Weights of a small GPT-style language model, trained from scratch on English Wikipedia: vocabulary 2048, 1.98M parameters.
Each number is 128 + 32 x the weight over its row's rms, rounded and kept within 0 to 255. Layers, rows and columns count from 0. The size above them is the row's rms in percent of the matrix's.

# layer 5 attention output, 128x128, rms 0.0918, rows 109-127, columns 0-127
size [110 110 106  96 113  93  98 103  96  94  90 111 107 111 108 110  98 103  99]
[[114  55  93 136 117 161 122 157 163 132 106 143 125 133 117  76  47 168 166 116 134 128 137 204 158  90 177 125 145 125 123  57 159 180  79  91 120 127 170 129 161  83 150 160 103 124 141 156 137  86  98 109 123 132  48  90  97  76 143 101 174 143 131  93 136  98 106 130 139 116 135 149 146  83  99 108  91 182  67  99 175 134  65 126 119  99  75 192 132 111 144 178 168 152 115 137 136 163 122  98 141 114 135 112 106 122 149 169 131 116 144 126 143 152  99 132 118 147 110 193 134  72 139 147 108 128 206 115]
 [152 123 157 167 141 153 154 111  94 140 160 184 120 100 111  71 108 128 158 160 126 127 184 123 153 111 144 165 159 136  92 137 142 205  93 148  79 165  98 175 145 167 149 139 153 158 123 113  69 115  79  65  99 107  90  62 104 172 161 200 144 174 131  85 101 150 111 120 146 153 126  89 129  74  98 144 147 107 174 104 140 118 131 191 132  80 115 121 173 130 140 109 162 187 108 168 117 142 113 155 143 165 122 108 116 157  64 122 146 153 131 112 183  63 137 154  92 155 125 155 146 153 155 112 102  64  77 123]
 [115 113 167 191 130 101 151  93 115 121 101 153 161 104  84  94 141 149  91 174 108 199  88  60 112 131  94  97  97 156 133 201 165 192 131  84 129 181 112 168  76 183 148 102  79 143 101  64 118 103  86 133 132  69 154  82  75 134 215 139 140 133 182 142 110  85 104  93 121 130  94 149 162 104 148 101 189 144 102 131 133  75 128  97 109 139 185 143 138 144 125  95 184 116 111 126 118 169 133 177 102 124 125 130 150 117 113 151 135 126  87 122 103 162 127 136  81  99 104 146 142 111  99 111 117 139 127 107]
 [ 96 141 100 128 100 126 121 209 187  78 133 126 188 174 144  81 101 106  86 107 193 132 133 106 151 136 119 132 173 121 106  97 173 138 176 177 118 128 134 122 103 128 146 188 145 174  67 135  99 115 106 149  65 156 113  96  96 115 136 146 135 158 119 113 132 118  95 172 116 125  61 107 154 105  80 162 104 114  87  76 117 137 143 218 132 189 133 118 113 132  54 139  98 122 139 129 105  94 155  79 118 158 112  82 151 110 134 107 118 117 106  55  93 165 189 129  97 129 138 145  89 158 134 104 136 115  93  87]
 [ 74 121 141  92 124 135 101 157 132 131 140 135  98 138 147 168  99 152 153 136 128 161 100 140 169 106 175 114 134 158 112  95  65 125  87 149 182 118 162 114 121 117 206  81 108 172  78 172 171 102 124  50  76 131  78 167 156 129 104 100 104 111  81 148 102  87  99 196 109 114 110 158 140 135 110 104 181 110 146 122  88 131 152 131 132  76  57 139 145  97 142 158 131 106 141 106 143 123 120 112 115 182 120  86 149 154 105 104  83 134 129 116  42 109  97 149  55 138 156 133 136  64 157 164 145 167 133  76]
 [117 143  91 125 120 159 100  87 104 120 135 107 128 172 158 102 141 220 175 166 126 107 143 106 112 108 138 113 173 128 154 147 155 121 151 140  98  83 163  94 170  94 132 155  70  96 173 116 112 138 111 131  87  59 157 185 139 107 155 115 112 109  90 125 111 159 187  89 131 157 124  82 162 189  56 116 105 130 158 111 154 164  53 132 167 148 109 168 153 109 131 108 172 145 130  85 145 142 164 128 152  90  96 149  94 100 132 157 132 148  70 114 166 170 121 120 171 116 126 168 128 192 160  88 201 110 146  81]
 [135 113 164 121 121 100 132 127 146 158  99 107 137 131 117  87 126 143 136 166 142 159 133 167 121 138 123 144 128 132 104 120 123  96 121 109 124 152 134 193 128  78  88 207  85  97  89 132 131 156  93 125 144 137 133 216  67 184  65  60 150  88 151 133 116  90  92 112  84 108 135 169  86 153 163 126 111 158 165 134 171 167 109 108 218 165 148 167 131 127 144  96 157 119  82  62 161 150 125 144 156 124 115  76 138 162  55 130 135 112 129 104 135 114 133 148 192  96  89 132  96 160 196 179 143 109 101 102]
 [105 113 205 136  97 181 105 113 139 140  91 198 116 114 139 143 120 166 139 132 191 138  85 133 101 143 174  81 110 202 133 127  51 120  95 169  90 182  81  97 165 151 167 112  78 157 164 148 121 124 132 120 147 132 165 115 191 205 109 160  96 136 111 179 136 101 142 175 166  79 136 105  64 169 126 127 139 120 138 116  81 115 100 135 104 120 102 133 104 149 129 132 111 150 125 134 131 117 144 116 121 117 165 136  83 156 146 106  91 213 143 150 183 103 162 141 101 157 166 126 119  65  73 121 140 145 153 143]
 [110  62  81 105  95 133 153 160 132 103 153 142 145 161 127 136 101 140 120 127 103 167 144 146 121 130 112  96 156  89 127  95 156 172 138 138 101 103 152 148 116  46 171  78 124 135  58  66 149 103 131 114  90 133 195 104 103 155 160 124 137 146 123 140 100 144 109 154 104 165  89 170 132 137 150 189 140  96 139  82 146 101 180 125 168 155 160 130 161  90 177  85 162 107  92 124 110 109  77  88 122 119  93 201  52 139 112 139 118 146 111 131 112 170 133 110  93 140  46 138  98 150 177 125  63 169 139 181]
 [132  86  99 164 128 125 115 136 181 130 141 125  91 133 105 188 118 154  98 126  84  74 147 130 122 110 134 142 111 118 113 100 193 189 100 125 131  77 164  83 127 131  70 120  93 219  90  97 146 149 157 184 112 110 144 158  99 119  98 119 114 109 177 191 142 182 155 177  53 124 112 167 125 161 156 146 164 143 120 143  76 132 111 168 125 122 182 161 113 154 130 132 177 176 126 126 165 135  79 116 110 160  96 132 164 134 136 160 121 130  77 150 105  82 152 113 177 188 139 173 131 167 165 200 128 154 140 124]
 [125 161 140 118 130 121 142 101 171 134 114 111 118 174 159 177 130 109 181  88 151 134 115 144 162  79 121  93 132 103 109 187 148 166  89 111  89 115  79 164 125 126 134 107 178 133 140 104 143 138 199 128 121 118 100 133 129 114 114 109 164 126  96 152 132 106 112 113  94 201  83 130 195 119 170  86 104 139  79 128 104  66 113 118 174 144  89 188  55 166 128 121 188  86  89 153  70 119  86  78 144 186 193 160 147 164 104 142 115 127 166 105 153 169 142 137 117 101 150  67 161 120 188 127 102 137 151 157]
 [104 126 100  75 138  99 150 133 163  57 152  71 115 179 111 144 118 128 124  40 117 106 141 164 140 130 153 155  76 176 113  78  67 111 198 111  88 174 152 116 114 125 143 105 194 117 191 105 132 151 111 163 142 147 110  84 115 114 143 138 138 171 166 139 121 171  99 120 134 143 119 119  64 141 100 136 115 180 159 161 146 161 132 160 117  77 171 122 158 140 136 130  97 112 111 163 108  98 130 119 125  72 123 117 119 143 134 142  90 119  92 107 191 176 131  59 103 160 151 138 166 187  78 123 131 208 104 136]
 [187 163 104  98  93 110 130 111 143  84 107  82 154 104 119 103 150 113 152 135 147 161 128 143 187 122 113 154 108 109 105 100  87 123 103 141 151  82 109 144 129  95 125 150 116 189 175 122 158 108  72 125  80 117 232 106 134 134  60 159  82 120 142 106 155 145 115 128 143  92  96 146 137 138 177  72 179 153 208 157  80 107 180 154 147  73 130  76 136 124 161 103 122 138 119 112 141 132 184 169  95 107 104 145 141 168 150 110  65  84 131 113 102 133 112 130  92 183 147 140  85 127 176 136 200  99 121 134]
 [100 108  89  77 102 169 161  78 121  77 118 203 127 158 134 143 199 140 139 115  85 108 117 165 101  95  75 131  94 102  99 120 128  87 121 198 127 133 147  72 149 103 165 124 119 132 118 140 150 135 149 129 150 129 114 110 101 178 155  95 104 132 163  95 141 164 147  95 118 123 164 129  92  71 158  97 212 130 133  93  69 197  95 151 167 139 116  76 130  94 140  99 155  93 140 226 111 145 161 152 134  70 105 156 144 145 143 157 157 175  92 129 103 128 114  78 139 135 170  98  95  88 102 114 147 128 107 143]
 [144 133 152 118 124 144 135 125 122 146 142 121 183 131 145  90  73 120  99 155  80 132 191 104 144 111  73  82 154  77 135 204 108 139 170 105 146 121  73 192 122 101 112 133 112 132 115 160  93 133  94  45 136 111  85 147  59  89 113 132 147 118 181  67 131 113  89 143 138 154 124 138 142 122  94 140 107 142 117 194 193 157 154 191  75 134 122  96 115 158 198 147 146 128 129  97 163 157 143 115 134 113 127 152  59 116  97 109 104 202  91  92  68 120 111 161 166 134 109  99 116 114 123  85 121 122 105 148]
 [128 139 121  88 103 187  67 132 150 180 141 120 105  85 136 116  87 171 172 189  75 122 150  91 110 150  99 189 197  90 162 110 159 126 113 117 102 151 170 104 121 141 163 134 119 132 130 122 136 151 124 166 171 163 158 105 112 186 162 105 187 105 159 137 108 153 139 170 124 135 155 130 186  90 198 133 138 176 117 145 188  36 144 121 163 159  98  77 164 122 119  66 121 114 189 110 106 123 114  89 134 161  82 113 128 140 135 100  82  81  94  59 120 140 121 108 129 111 107 143 117 155 106 122 114 143 133 105]
 [118 104 115 125 125  78 198 132 147 152 112  70  35  97 162 136  86 133 147 125  68 109 183  91 112 100  83 117 136 146 112 159 203 169 145  96 190 107 116 140 124 132 139 180 132 131 136 105  78 110  60 139 129 157  96  78 151 178 149 174 122 135 109 118 121 186 176 114 124 136 101 130 103 146 139  74 147 109 134 135  94 149  91 135  87 131 119 107  97 120 108  96  89 164  96 139 169  51 119 156 164 118 123 129 130  91 146  66  91  67 182  82 127 176 134 136 170 117 135 100 132 133 113  92 130 157 125 158]
 [157 128 120 109 218   5 115 176 152 115 158  90 152 140 116 156 122 131 132 112 192 105  92  82 133  96  77 111 131 142 144  95 167 138 116 127 130 152 156 149 134 107 165 103 155 108 174  99  75 134 184 122 191 160 186 118 117  75 132 139 105 194 172 128 154  97 126 124 119 119  85 157 193 116 102 165 117  67  90 104 127 132 127 214 101 127 161 146 151 145 119  98  89 154  70  95 124 115 153 115  86 129 131 122 116  84 124 112 116 137  89 120 118 135  69 141  80 105 107 106 139 127 151 140 156 122 128 117]
 [140  86 107 124 139 177 170 174 152 127  87  74  74  99 163 146 138 120 102  94  96 137 136 163 163 146 134 131 133 172 140 138  67 112 219 154  95 113  89  97 101 121 150 143 195 119  98 201 160 161 120 144 119 148 143 158 105 120  83 115 145 144 110 127 143 128  64 121 142  88 142  89 111 105 166 118 142  72 179 136 122 109  95 148 163 147 112 182 122 113 144 124  73 101 168 131 150 139 111 127 180 149 156  99 117 162  58 108 158 158  80 121 159  65 104 172 127 107 165 160  84 128  94  69  83 131 132  74]]